{"d_model": 192, "n_kv_head": 1, "vocab_size": 8192, "positions": "alibi", "attn_scale": 0.178, "parallel_block": false, "init": "normal", "init_std_up": 0.0461, "init_std_down": 0.00534, "optimizer": "adam_atan2", "decay_fraction": 0.76, "doc_mask": true, "steps": 5405, "dataset": "wikipedia_en"}
Each number is 500 + 50 x the weight over the matrix's rms, rounded and kept within 0 to 999. Layers, rows and columns count from 0. Numbers have three digits each.

# layer 7 MLP gate, 512x192, rms 0.143, rows 129-200, columns 128-191
481480498444464563472539640520551588407582566495507350516475540490518463513453486499470590627472475546409456469549584443528575578497468528421608378466476501514388531501512624375510537549546463
446531502424425580472511482522525481460462441505422431367504533590582532454526563510386531482399510534520452552596489571511511616498502479501509391547433477444534500490543543489493542454495493
523504462448428512602596533493482480479479472519496544506590462501614416475544531601500569492439467525420381546510351443502530595535462509489436504460528620440487554446473536496420482440434491
442512419487432556613449604542504514462562513596482451532489465481549501557431417473504596541515556426506454547513449587493496583457370520532552510493518548433518613524499573425504439504493369
491514474480490493493529519537500541457520489491469486519469548447479517550439491598471453517468564532436550503463516484428430436490568431491558424530509493415474409454560498506525372389508512
554500546449498587430532512492534476394503509433501446517511498455513534413532470480481472513498461588453483529469443466441526487521482489623452483522454444476541481468581559506496400470511473
561627462476383539433517483455583491549514560483479453622515390436573539423398413524486498567442419462460460566502537476454556568477465481526441567530508536486559486500511542444575487461517451
504491389495442473537446443539544488520566592512529495529567535527463449505445451534539493556378536509482510513522427494516561447505464546564478509536494544551425381392489480506484504485523433
496513553424435534463555546593502496483558451470484414484599501556415436479512479489416596640545520443534549483637456484426542442472528606439468560503521487526354594506526502507518458460505421
598551458372435487502604492513473472489488560473520415488519525498494488522440464508560512540422475566492405557481521500370525480464497472474496463537497531545450383619485433511473477442516416
525533488440478536476470461544519429527554543469513456513411472406456426524451500572473515612463488521405570489486519550485469533478487414544530502540582546495512528506552521489452430420504486
522588512474521480519490552601529471539488536370513409510465586594481520523574537495315527533424485532572450572662346541560518408547500522502499452556505435498403470540463529514512448525560445
507531505502553512472509501544475533479552466474510537512534479453491500469483468441485469445472424471414569523461491547428526512445463437521552455518517508403533615415499455431566510451486521
675440493461507538487478556545468476488503511473523525520522521557474474586402476435410462627458516452483464490507508382503591554471461433502514557487502454509446516588499539471492521497497424
457677509472461691527594486566515373408522575485458427473539539538513494466617442598429578511421477447549555515535414407536469480505568486495514515461489501550550473511538589492577526532571534
614528483464504510573547528533535464519456559494527465507480568514433452403561463556451502606511519525503454471568416433502524540647419491582480506573545492530482527565540415503570490529505499
501494425428456495514587586573541501473488561482485495427600455528472500393464486480433439412473459477461522461575430487488416482580503489508505516502494514562487441441444513480563509373525457
574536527515519599498489564546517455485468541648458422588521413520556520549537508564461463488467462493510538455491490432543450484459546496558532514475429463405480463397565380511560532542519436
535558481358467559501538540514525490393488566488594399555446502489520532498319522555524529575532479452519585505500466491504500528426483464556483430548450486568499435574482469422593456507541492
431558552411513521533446582445556540520543456463497573446523508506493583518504616576481449488455501438388491555576421492442575553457486453560480460538489529491477463474480473519491452439519488
591566487483404489537541507500453500569441543559436593578499434561482437448539522478486540506518511418397475501455413477554514425527466456474497492439590529521497498535459502489471561522563381
538564512474492556604569533540426449444525522489505504580414521424530532462545487499516492615490527452510459544434501424414418522502443503528513547609440495502449544483442573504518551483522526
454549476527464475615550531532501538461520514488487429521522467531562542434519423567512470630434475414496479432517466408396552440471555474530582502598555484605426639450446460363532493444452497
492500464481461494535423447575489522512496493570526518554542595506404485548422529483426551553524453523517480497545523470503497501476532536427494550376448462545450532519529480495448446515539491
568526491519511492561379442502542537504490500509540517495523507497476525479486487471487467517471447482453530518553544480455514490575467590497506412486479502527523493578495523410567386397460492
496567537448514532559535569486490476454478461510483569535430531394568489440540472495441531468375566487498513559484490526504604530444539487508430455598408550557528515416448489522413546454549389
475510480521510517503416570460492501491447567480531511500519544471429540553394519550563477564548415550451490479512507500484474519459512516555441442497522516460482502459397578476522436492527573
523595498495474458542537448454572448455492489482514522499471503488488567483434527447423520475477557533507476541507455439525476495476484412495503494494525438587466452432465461535459475504522560
541518482538527512518476458560540512534479485506417364428490513508592424533438456479525614500523556555502509544546437438496509577431497532480512411498499567502391537482519569478537509442525516
520607444511450617550426551588431551478515465502506573393489460490570478520512553543522530606473484469495359468517556499472568533511489469449458581569554443604439574452572533397556487546561532
487482479516482494450545506423527555508494459497554505440527512460426464463506539525529434471435463475504510506423543514469546437483510492538588516544604518486457525515545513485510523461551586
520500466475503599496523558541489474486477488486555484451420513491524465498447442484471528413460534435521542493578530545519501478438409517479477490505439511497543544524474585568474521488566451
523560433467481546636535509447519497454477606478455513549432490588506484480507450536550624511487508564494469584523389444449478386481559459517593598454489513477506498566555401540460507488547479
522525476487502546482488553519434557419594467566503495473438439418560505416437509515466557443433386434449484479398567507542507569441506494519553401514513565534557509462443612436464551481520501
496541480465453466509511555551531559423507474602483480518460422530605483472490463444464612504494448490499460569541428471528516518437433434503510462528647586520541593506507568392580502510523489
535597449477545449491494414496537443439537440433537512589592439480415502524519544584519554471432493505487513521524437509392507471502559378491543468502565540470508501474534556550522529448532566
443586470422512608550483472501517458418599554571534506480512538566390475480526515523502480542492467538352528510502410491566516412467528497542608466462558544489499509426499415524499568503457434
479515478485533511482527540518422545437500565565469381499599520500537387462438445608484553429455573555434546518542458496532475525517534538517483518508513525479469582514598470468489480538469419
441527458486575484432531489469501540456500541552517437495540458522611514541445435551588530502480477496484412555522454387508417473476447423562514485463493450470369486579470508500534517480477447
520560478495522519541596534513529506423427622537576502461514501425562450534557557538465548483490447496372516488469521506536488478530432435506482512451478528432409486431516556538489506475552526
524495462508602601519534505520467546472530616442521565482500507502498483551422456506520505521392551431483546434427459499488524498477511513494527503473584407533337495553530457448518489483503431
463489459459506548558571473576486519390486579492524483479457488549575509558596559529485465558487575506553431545563565500561501532454465484563666405528478465474494526539489573466379523491595450
464563530425491578415566444552476494487524473451579423533495359474457463535499440503400589568477528566529355586495389578553616488460541434516473457554488396444462507454496512486487504522587442
522512476483434482543472541621592641446484472636574444557525438493498409554409467562446478460547390536422474536523450573612495570436495489478578501508527498539472472521414599539438513448628505
496505549433448560570581536508465499448554577544619510546528452539544553505539523501451528488467507553458495522523445557515535499554483482597547386541469459521524438518487525488542552460458509
542588553412490506594566588572518527446487590511497445449560498557465476461484507571503541585544480497479520528507430554557439504507517556637494445383468485551465531489514451482515498497503437
521517483449453497637522543532548529483544503602471456484618445526571454573415426589443518526459491401521446505497462469516473580485498465522608494448492589467435523482506465452526566543477501
473509417473477552379512472440529492440498504535464466500402477543494486430479467434479541508466472530575577411522519443481533443440555447531437395460529489436561450469510570452446448504550464
529446590511475515538483528455441504498537535478477521497522517496494430518387482484504612466456466521483518520512545450553548520464458524525463508499509551552528462554506476403444495497505489
441607439388436471538464606525481454523535527444541463531587527484437525463522473671386527562498525463516526465546406559526469432517506518533555514484543515451529442485466505411672389413483432
597557513554529509537529454598497431539449495457503429550520496505570410458458493456442536516429480433511465492548479455503478506482481477443525404479492474468460488530524479543520504504453500
445563496471403513451616541508508446432534555562401519540531469531563405514497518515456486470418537467470515518437391466489452542477402531443493424467558536572543473482407524574460447548565470
510499471489533610515589465512513514489512510480463491449472517543459493437505507539490544497486524516405490493545466454516565477510485443506482480468490454568557587555438563500472562550601521
443534503461515524556514618574491621460399523563463535452563469525543444519502473531475574572474520584491564530656452407506492514537502426520449522522628556510371534590481608463544475403515488
447538480514493561525460427623587549336467576556550515521385564507529562485463468539512595544505459559589493554519566494480499526349544495496535555512458478519547487473472506486484528478688496
515491499424456578483566595459575436480471546583555399534535604608522478464487524535485498579553414485461519498478487497609452528489379548622502458477508481502510502500496464454534474506549425
548581511424543574486538472503500570467465411488468550536446550462533377479387482528405568531464523456476418497563534560479502559474405491523527494530464494483485563472523497454579549537541407
620545568440474541518537509523504492415583631470507496401513487433608476514492501441525526463484454542489535508474525512514524534379385482506526515502550510585473473522487504506458478462445530
487478444466502604541567448558498444449505400539494568461562493545563411508425518555500558508473603523539477493534484484505522575426543481561513483540514494518424519550469567514472446540590415
510547457534518542549493505527529483477525491468424541454580579555531462495551525559461544493428486445513406428565499472556489525536495487492511465434454450563490491477458476514491559567496468
508534530432493549547477503552540494436473526419602449524591525460373477403469541514498508651435526535447503529512420577518496428475374540548531519553489454519471463498443514501544397486509459
545504529432463525563542515596663477456554504463479484454523456489534433476425554588466532448430475534479476473469493481550566569414596455515536478558493485456537527396411479521471562457577489
517534542466522541500511503554493509492448529490437482557490554560485486508555381529389521512434552502453454504583436440650539528524509528585399445491526464482562476421491483506616470455477497
512508433504490555575581520522556598437416559579497484474556488618556575530559515462489567507467608513426459558565485493511446489566445373546501506524507554568475521498448494426631545605519398
460615541524489528650542591497585504467525460543500417526614477503686456562513420536534467518431486499457424555546414497500445493592523555530456460513527588514518591515419529454568564531519468
495502482512489489558487538548512519546495409426509499465546527473549479469484505478380464434547535472504441488534583480496528476545504483456486475478510507501468473532523562515532566559535504
490494494497452580560427469549516435458433451589606386508583405507439447453545446508536579604379507454465523591490525458530582495455506450501511548531438556568570560509492567417483459498523534
384482505460497534438541484554457509487501462590463403607561563574463565573540499581527569472461550527483407564631467588512488520497479512544599493530470577521468543458579464482501483494489401
474500482474474523462509522524487574553525597499443491539564400600540472542496405533489513501386431416428479519473531390609515449563448433534416528489482536453493489511524481560524396449471473
466577490504461511476438583551477457474541476436536444499502552540523477465491545420427523471499533544552447502524546465528542556433522568492485438573461509509437449504468568524450488505588461
608524527439360519466556534566599497510587529555430394541477541469464444492545413513582514482469491577550442577613466400506593471502516452420561545429418490598472560620571485430560547598535467
523495564507555553528462502511435476442504439553510531442494451419561505553452512519514528567500509508529451562578450489373563572454492528482526535527567556446532599544540478398477418449515486
# layer 7 MLP up, 512x192, rms 0.149, rows 129-199, columns 128-191
562537439473548533562476419537485485533430432507518613518532434426397515429474598452574539460471476471428488534473483568471545521604514527589471522458381458526504451519530495498499488482509597
451496480454541525436474427553487575449493450565431482526470462444494455402496508582460486559503552585499468507521589514575527503537537477523541469492487504578545511473442549487469528514533514
551480531472539517517422543511644517567532564467491447630439498543458557466485513473554514512536487554493512517455516424514448513501581363504561590565519436466413575535437503488521486540499425
513450500457538530371541482514506453557520481520563483475467446427489500516377434456528522479490453426434538524466611464437506493381609410490586479566491511592623543569317543556471484460369495
520526564415549542558547579510487444543509543448499481447570529544533438378488495514494542508587472515463446512553446487522459469555454505506465566512504527515490540599450478509477534571509491
524530572462487489410475436460474484470536524469513457476438454475533599486461480456542452522562417563567474505424496431404492560498491457502424455509496499500504502427552464563481445468524523
504497524480495474534453516506522529517602538553583564457421496504408443630516457519419565544501448478458595428474411599423535527549585522498613465489464500614510551477553533519455544576589551
555522498416506573421514483458475531446607559523530451545410489456470548553481374487529501523504497539531550538393460568465589454455466514508450489428481495509562487535528462525498561556545543
476438531483473515453477521609493549515548494584536442501492508572480567400583471406344433513446541571568523542590559541579601502516596438493442486418472563521416553480584468441511496525514471
460456440602569559495489565541547491416486478422469565442552548549459474507568519477427510470449507488577564565479524474533578451489512569477502437491427494476443585400508539465451493564439504
444541509491498553557532478510532524477506489612420482415568467492577501519596484482518563563520560518471495489534465483423518401493514541428489538499549481425435539443526470529541492523450473
483532434472472528437421409470434461515517540501448422484537552480388514429426525515403452469536552470486536476503491484435468443533505552510563519480491458479581489474500423475481485566548522
586565495442507453497590495494452479455508441533529493407481434580555457493527478480500503499559469480465577469456530515492378533494427546582532551464405449544508569435589452454508482520429521
596569545520556548536513494536448554607429529367519510560442480417562495525511485547476475428551559498461579483414531471534523476438505508537489513528497514511570472534506466502390524525471566
575437524483593566593599497511368456456443495320538526459502592580524496595461555518436504475384518513473475503435475487563456550545473615587453518567489316457484530444526547455426537470416562
456541419452529490493552492481496520455517381354461579439435527493574533570534564433523555484600494496517491612488556514534485550531438541462442476473540574551501491525526554494584494432478414
528484478476501495420545518527520493531538479623409461593411538405479582537542518480490451501503544473527464407473541463518483534466474454448588446516539566424493357530537583504444494525480446
362488385439564489489565513490513513486568487524501499416452524430517486530544544491439520475555519509501553477434500507487430581505477464483496441510515508541423442507476460550480452443462510
504479475604535603634487443468457518364470517557532475568429570517512531478448506432502492466481546423546546545482548477443492542422514455451539528427538469601516456499457564519418518488470432
484488490537517488585493509470406539467477486628420457515519543499511442547484534495453523465493607535552521619494482451482497506464522510491509531486478563488558530533483516446411517479504452
499461510516475505518516516450545491487521487555452535492528482520531537496536485537508483460556531497493513546498525488592504548500533492541480519520535503536544582519529423440528545513440561
508495457479434551502509481494534565565393416517424515421486488533525470471582558510502492451497517510517493550450449443479618461438553453367583479573579522452410410432559478478474466463499448
506448486466491546425431615398392532517442441475524521435618565499422443522519547493614620446538538467445358582637595566439477463725424498463482522535490471516534505634541581688487577530512502
468456481560499502518496473511415515503583405537496518530464530559484416507448552474478545502489529523457553478511517482539527508440476570459499502458472438542484597571553487473508480561478533
543527505522527535481587385492540451471483482527478525474484557650550454496561489485496516450534498440555502554533471436494547550520498495523433471506561469503441540473516501554506661534521486
498536479510475524518424467480591502549462529522440490530475453481500492437483496496546487533482411456487498458537484492442566527482541486447460497527440439422475564406472526475523490488616411
493506561495542474425448574462449441507540484534502533413529474517464583543429457473460491515456477547481427465453464518453487465453567521483463490429508530561513487492536496524487565537593587
502529511520508441443442522467476515517507435439535478475536508474477483544598494567543494449507571510494473404514514471478472495545518522524531593564478497519428475491461504537501482409491454
455525452489503513449485398430480501493505519487533501568483555476491447537501466532494582527529559460608495484498469562536558512500523472583508448498511519542480490426515465472538525536472462
411472504478403561580512509562424507529524484531486589510505518532454494627466457433433531464542528410570442549524505514461466485459511492437575548472457584455393399464527427458571500479441583
559442470529478514505445462465537518550422546448474556519537495584507467486473494483505471501489493498468515511460543457517520483512440489451508530458528459582460434501459526517512543542462457
537447420485523513521587495530588531501487549504499499520518463439527563527648586507531484508478512559483468445503545478444462527443456523420557421558481594517486586535524580491500505474496439
538461475498485476516539431361481445447602554514432457480395517628541385617412458437461464430592450423462526422503469391494595543487544522502379464371523464510368529532564467502514459458465428
576506477517479518478503506540416597472542476573518523575485468466480535450527535454548594476453474504438542515515661551493595520520470488586597420494555606475535519533553481462490580485477524
451534639443550450526542486565549552619528556485532478574528455416547454515482500545608449559464384426424443543438443432450539458526524449535422567560523502513474593490561465328472498463570504
478468550574520477504538531452502580554468527461484517578475560549439500551497478466464534491473386441499548453558508477493609544527498433474537483378362448516482505473531473513429652483499532
572475555473497588480385546399554523495537575499637510502481514564510473566498524431428520524559508554586550552577487487582525531437488397584496581478450484441518459578552446442479477508483434
542518572455548435424486475484523517509546480524413524517553417434402483557569531528502512494481591532525413458502478516453434416460443515459400484497562489414500474582471454413552391462492577
590521591501435476561474596454457473658473459419509481442545561431477551489468488519406483525573610482467560477510452524468561516576564507589526482532575484451442456471451436552484468488491548
452453496498500557489434569535506515456514471477402496522556564480400413464526554496463568543511453407500538527611485517522498466520479536520563575496496561473479459528485591534514543524486592
524514517525603557415516563480552499537427545534468451516488437500512438538479603482553464427492420506495476675508516398423448517453447484569482497474413516552541444458525517619537583444524519
484524635491491484559497518532557517557469434544515530506641494610511525368489553536420421538465486480453507599557561464468449606584494498517477503498462498527454573530458534478634475518549425
576517546506478478452569523491542469488525517501441516451570484519484513591609527488451416504465429432472507593479514503511491357631567554490527491452529473483482457543604438491398497596467471
444531499506450422409506499438578505505509551463529522498441409415430570416564525449477506498419403568500576590529593469478406411518407425531463417478495496588508459474424472540533543457499526
474461528549439463527472460508475543513501557459468528438578391446472480455603582477451555523466454492465517507591516537519513365475538497580569458467474520535564521550568433464500469499450434
412495373453459588381365513488480613400537393433546439521433458448539493481495510524489452516527497427523367546449600600534564499379540517461516520555603643471501506444408557452543515462525529
518454484497527465514454517467432599474541463456515573417481459417578576534459638514461409467449484438496441545416582507446484494518470421530595557531531479502493444534555495500472444475542507
512402597524554519539535582501475523563465487441493441488476453460570477499531498533506463503406435457529559548587584448525490561569374423519524508512569534440534534434582543395540481533520460
530462511490502533508525477467513485544494572489538494513495554486497470521501468587528560569528572497504562514591472421488583501603475537582580469532548532456498513476402455488459476452479488
527425429514524512496426472498514626515497451475519457552483539484517542556558537523385579453499534481504512504467485597565447431535478507483560443537535513473490485439496498509488604548477478
491484505443477534516428514477484538489516520558543557446554500510478606495507529542416421555502499521536501568602537511434522488534427582618548542561563562489487520435466442455471466426465390
406421438480543490484516630549470547493509456453528542565534596508375459473471483518423569507578539461633490502537580497460497495458564523538558594450432462494457452588520488492480558585525544
546479440515443405460511501480559499562433455471518430522513510443534504465473461503498482598547484534545423547547422480515511448523533519486394551476512497497461494464468381512547502509404411
475499522565433549535429458520455508506433498497499437452619426590529506465479498451544504520496495452581574480467556489596551550526485542539551501579549408553472431588446589531514458460531507
533490487547439518517495441557503508565469557490540490526512513459384504538420407489493469517496394522583539498468583554520536449541531537591440553477525512515590471391496477516571489500490524
453581479492473408503500483526455586471449441530577448450458474460496628426500458615517531478504519394460493500559571473377499456452659411503548586551527529563525531399395541481531547492490492
454542507441447474554465512474499491299543409499360505505404526489542498594428531506407670587542519559544422496473428494535441502347542502507452412477466452528363517670474503522448481489423421
603529536523485506490499514490535522518566432428544481390515455432485556382478472488516422457519393544567489462531506456446518456506427484476613528436505496492534441484506570509483451448485534
504465515523526514483476554525488520496500522580530492519527519532504450507596555545524543538582479493473463500425531401452400487500487570495502599461406599409485544516497525474441433504430518
435472509511524516528503448505445494456528499544532502469534505592528577445549492524466490482463545445492455552512543526516481546495480472419513517502467542527478433484476511482414528457446511
506598517474504564492533430483515435456553511428510420425424477587515548536531532464508518453549514528544564447533504469587498442435408338604477480577504578444542371495473469559521439452438436
544584543507589494565564607540515535617451582458440490466567375441640505538529568516556536510416548546406548490433529470488495604444453417471552510497467558516561516517417532500501508513411428
487572414514521530465463497574470537492580444501529531377546482485605590503417552471558515530474463542513561492481447490488474409476452474570518465564525557477491399509429591506424521478644545
540537521538517496540463565494430498440540523624405466475490499593518430541417500486499413497505497477503490546521543566498586615335550523525447458553547546527490512515616527420462514551493474
450454512530421395393468413530517529517505620601432511531584440620588560522480514524541508459538327538475502621460469562498453528486562424460453541459515385567449461395504623583516509593506489
474540468410435538445565498508542490517435525495454478524529462477500523564509440511547443503504501526461493446460465520509518465487570534467442491439523557465513467576496439483498478495490481
573485503579585493653441515469431574491544479514470507530506501524504507425488509471543551524477482401487527631485533471545469486467462471582467520486448531524474469420569580552496529572517645
431566470533553508542491445513534534534483400519528496469620529435554489421575456603537493505500491495481443508497475529608462481586528495550509532511495495522565436414511602454587574533488545
545480477525381510513488573477492562490501498528561506447535459545423503506515453537486429477474571478424476600514524501516434566495519450497409568484458602436449456513559417443519423427418495
490553455493540491502452476497473597535516395519542547590472481483480534519432507476587432557528536587480584521479520516442550502474423535413475493540459485466477484535516566507523532528453568
521515491523390520584412516486535479493484467549429538489499578507449509423444597519439623436523454622560433522502461429507487487479534504480496546435410336586471399570476564460550500533506585
# layer 7 MLP down (transposed), 512x192, rms 0.106, rows 129-199, columns 128-191
534400619481510438484568545505457522526566448459601489532552455498410425568450400533426489496519450477464490487569483491445463453509511492515512501373580454394396505507561487523449477475438426
541549478477464482419504492474426517483596544439448504572475478474501389481445546542580574577509421521516555472560495515459484462496513458463515591473480517575518469558555498504450466495493472
446537462497570513531482563508559461425528484469460471497487563593450431533496439518441468567500507491462413559577493568475581510508512505561577461443547628587471546447471617485546469442500526
473647499525506544471596476583441423450488505390487530463504515543626530506544515504554440519494554528481455458584474548401650358457524524444410511468489571457486537428411589439465485602617537
398489440494488434476434461457472537500461474503540518516459574466427566439439563547508491557541468472462543451460518491516449489482475527531496427535570493495525428498492512544505462469463506
492439575515477518529462502527514519526489501560466530442435634494525458567450584485512481523566552477479481486546542473527517511446521501427461475472533557505502521524441462491453502469492529
629502425478530568552537516501551458507500400598573493540443542423442490486497484398531462536487537483498586332472508485612482570465540463593594558522496482394551500480523458502449527466483512
608552547448524507553415544565481476522477456471490464597468497513619485531453510500495567496519661561402402559511484511495528481526517546535546501552513554540430652465500394560489452549441479
474385461576420546471509574500466593499508507489533543513461507468534546576507456438514479437591514526493557568527486522511574491462519409530487497469485476501568445547501480416551479434463603
543419470566467494461530649533462517590463483484540406524521475491415520459577475524584472491534496497519528492438481537478531464527376590548481484557482593448474474536534455442464431445575509
475441523540490489435515492507552534477463471462574491488548527524506559536469482462513533449495503480590566496537498444513504481543518565488517497409514536539497405516506465452587437460450506
489445615563530526488581526521584522481458474621499354510539496438501460589538542492565601436493479533526432508624375481441465530519386488545488434503559517498464447456586504418487537519503529
502515544488411512582474508467531511503427505549513560506446420507532398420469500530506439505553581457500537501460474474553448618483520532500493533527566533465478517489468514506503455480442479
492443590409490485436503421494513527391378430481623486441466467490597527566478578575535526459547476468486460619548612452448442499550405471508582483532506466508567556477470440546488592550457467
557550420520404369506546565516439472395557432459542493601492526438498550604488459361400517508470555438511445522447377451502506562496456515498560449506535520481465512435505369514465447494446492
584550553541491476531598543568467393424465523429457479539467538504378502438483501471535430485478509531507496517511451585448477485470484484602571553572500458609455473419548500449630569474578522
494488380528465488539504484460465523499503498472607499581449523565452514580444443496500586503516449561476603463528430449519435497520498526536484502509412412553523517565496557486492476505415415
481560454534496420425530542473529430496481390516516490437472552495484547453563434480357547530479535558546458578482508534460488554504519536456515555549514526575437516515495538495517503534493575
497605602433482544507590411461468510535478550564468453543485428522529459489545504493480473498463438495501457410477468487520424492410476479449506529537458497438471458488491534576466406519591333
455432587486517566516558505498531453573489470550439459473502446486469455403493546482530574554542464508464520480529462567520462374594502448483441490506545505520550469512501508447386524529453512
475476472494554569515484457387614548492508443410503545388559569404517500411490489548471551513428549499566428481497598557490468501484480475474462480468457549478566453547503477494408526552649507
532600417520561507504599478452422506562452495490398498571380507401504468451507606496547458587553524495476430491505453534480493454515586490446583515502439476502585594454428571513540506477611460
488450492566543471524527445537511433425489493553453580477494397616440543497457560609464531556416493524479553455501466497546432432457567468482434492514488517456504509548458484411472566468452554
552516526515508534540631537446467493511580508531545394489441492515582476567552468417490472512447541502506585505487454481514541471461505505465440533550461509502500497503462533552411556508546505
505454506481445454540432519519567515472545496514544552539490441487463521487422506495425517540492470505469518528502486442500481535431474434517501452484519486501449502517439494479487429417474474
478607516543527497533603500469507508492419569548476499504493515532555437523525479429462553512561513540593457424520553504499548482501535490503586493509497531446475469463439489485469451433489518
515462529459556506532481496549564459491514417455466513552513492553521448540517530469497470512527508422496515521546512506479469432532507501491544531444484492509444439438594539470606531431493419
563542499486528569492482489615494508433458507515514535500509511487541568489453582480510476601488423478490465518546528485513559450515498560453566464403505517496544509455543558487621544488599494
542514444544445528487432520538451555483525463520498405588529549493506524588496457463470568501452457471432482501519534488493519503530434453556519475497583441596513427551508484560428547524340473
373503388537487610586536506601548564520505500563498465416541512498406493576447574473601487513508435456408472475530532461393562477414565494535596555484535427452436394573603500475511506557551455
553460518432488537560551519462524462500524476515472519494455508491466521489450542539477544451503467549527467560512534495471516482584531504459467532482481480479469507485590414478535492524484520
551533547460511484448543482522447480501505450504489477471542435481519566482485431537542447534510508495534529452467417531534508559572465516482527543496476493487489532534468467412524488477435516
507474475525527479536484468522517427481492557504506532439554612529417542525540506500602464531419605413475473461566462486576500434477565519478575442491531554559476534514433453559484425535566554
470467539514463437467476513451569448506494381486447510514566521428449539542491404545432434475575499622573490444512455514478479462536530509511584528466538516498569485523534529490530467418638572
553494449531485529577483548441482544492525544556447570574512508595463547641437446574516497477595468387416502505536575530482493545519482488499443549447501498446523561579543342521580613439429370
527575474471610523469457413486482349576466455384465576392457507462411567407495504618443488573514557492554438490487508530468566518544619448485439451460563544431493471450499548529464573507438492
528713511506532527578499503566482484399518445410431486448395466489535533571553521529501492462382486449444591553501482542512562562548525563498493435547453439517405493500477523463478497530467477
566539557508567503485506409494494463491442525502511527520466463473534442412456506426573467416530531502560448441559478591432566500500541578499443483464451562561582500527501534470480461533544548
554479565489569502546436556481547533452554614469536443486508544434476464469445537436690504449574539485485569490487536434535466559445532479489485495488522512554475467545569461533588477469626500
511457512576490394477478444487471556524508557437510533533507575487533446474536509435496568457561454492577447521478528536438425580458507495441442437502532594528428508552497516530540485469518462
512546554514595434498521438455589552505565439508566501607448491417500535430479448463452475485431421545573451505506442496469440509473475451584587427546543549483549519480539531524430467503509592
458519541527523376491573571559515541556485553444489430471490617469492455424484432587506516514537419540449490589592516559471589432460556537441554459433502445515522478440525554565459487500554498
436588506512525541446462434382535461532467467508592518382518429507546472454573467568506551448493443374573520449508510490493555523476459440585471396313490489583452474458496549438516494430585576
527520543531418544557463512495455537425433550637552602503447532489523448608460556475492595375551517589533487460432512477578598465628536496546468528555557524476516514521417532396551423506561536
474522468547499464502520575573519527535600502440466503512517452456476484465487493524520506473453453490488489493432548474571461456485494503406467542530542483547528507537487447529503500479604542
427527494473463574522417542495502465406528502516565469473536496462459376469393423530388465596512535447559562462537411460534428597583457598495444457473404487560467520383517497519401489566452493
518493557490436470514513473510469450556466581533469477455547488512484539491461529500543425440492459495500561507472466484547513503596413509491531511470493516483515436493573515515484451445490509
487469496521496498415479452462538407480548615553426594476444480493461464468530475541487474529449576576517540467403521559540523423497462412535488530478522501577442507468492533442484446519522547
509543494499488401474531586525552528508517549552534504466492486416489611473505434457522502468552523484514494413430439421564489572506440582499542468495535438450490454506485492352486488430479513
339521549419536524511543556495448472520531572449576504535405493507547494488503423475555441531490435388509559437516440579452483524433521558491488509455441527466610491562495508428462476481522476
478548525393446611536504484496490537461535596416551536519507417462586541460425604589514400450453496546539455470494487433507523555481525501430518537542551503484526529503520585347520469483463466
474445525453527412551463550459601572400537492446420597529517500544480544669501422557486488527464508468385487577482468521452482438446493456538542541474535491465504513504530549522539506439448454
665520516459487560467561517533548534504412555531508495554512453533462392440485435403531529504493518503463490504503484540537489427516496505482526508429458512522417517474505482539546608523562498
498523467539541441463612403531481499520475502391485581459498436493433516488537570461547630485500519514508428536446503474555528456504518584506528481485463495438600580432420465546478472468588515
475445486511475518521491570414535494479471471513467470537559453481490425550487563463392569454520374530501378520484397472540482482586496522557565459543511532500419537536579479494553584465582522
497511521452579581538479601435558457431458640486508377539473572464498528453471529519467415527474476482525470462501441490471483471483473514574477412511478517472504504456467449467588461531542525
383505435412484491536475542516417503549468542508414534454515519467588461544436577502376546442510521466481472443510491524523384443451441482486436502461525549461507536502537508483579503502519472
427380436479557441514499410478422504477488527466510501549462543489520553529503555540467465505477552518499560435498460522453515529446488536433432492482639505442494455503498441535574526451549428
501465583520520537375453405508521451467475491499566527456479480455551457493572620507486545508574521512451430549397535444541551538518553467440555566531511500561388559498467474591521441542527548
434533544505529538453511564467510507455491516480527571467433457538500530479520474553547501542486467494521464447470442524462511445470534525478546432535507505431545478537423514470499422449494465
513533516481496496550593462582459423553547497519412521530470485473530522565561462571484567488509610547521545457615503484426497535568555423415523489503450390447542469513594459631520346485582363
488569483447431592470503593556568500471431579432534511517481471476575459476547469527489602480534500515448582447511480493497389555490582567449490544549389504454483492469515525504606452451515455
541505519435480518524504470475594513369498611549527513602570450476424559485506483540375487512534438576424559542617509487556537468519558505520459458504580448500442545450440512475549520503499439
505429574457478510436541597536532391477438460580481462516495427494570438533509419462562528499508491435523523481513527431445582373482520555436576455489495499582543527485380532465429493529562460
432430535488468479509588515491433488501527466542618553493523522434450433511532408486569305586505575473495510467369472488541510479402466591395526434559475542483447558499526532447459418498458498
496452506544489435550451491526539530480522396441485521478507572438461482479501468468415467461534474497511503483557541491476430554546475477462516512516504469541512531502482499517461605540507476
469550484518486443354538383512406474422524457484476510453484467479484546458600474459513478517513506442577565402521451641473538422495489523418492587510608596509558445478505611543573486478488546
480451470524483464513399415503451461488485574523507602389453498544462435525404416473431520406493484559503517480528492505498477539456503572495531596502508491488423517542522491521502495532438463
429568564497494509443493487529504506466534427580578452579471484450493496447510466519516504510459520504472501440491500516483415478534502499452549583528429479511503573457439483568515548596515526
539436532556457455554453457519512462426447541514535396556535513511524531583491580540461534467569460499482415415579534449522527459537460532497418476554561466536495549433569518510456475464500519
450573510426530480435576473549529549505560540537545518549531514564386443534550573500500489538579548511540471538526480480607548386413473605468462486500475504489452478522501470401388519516523581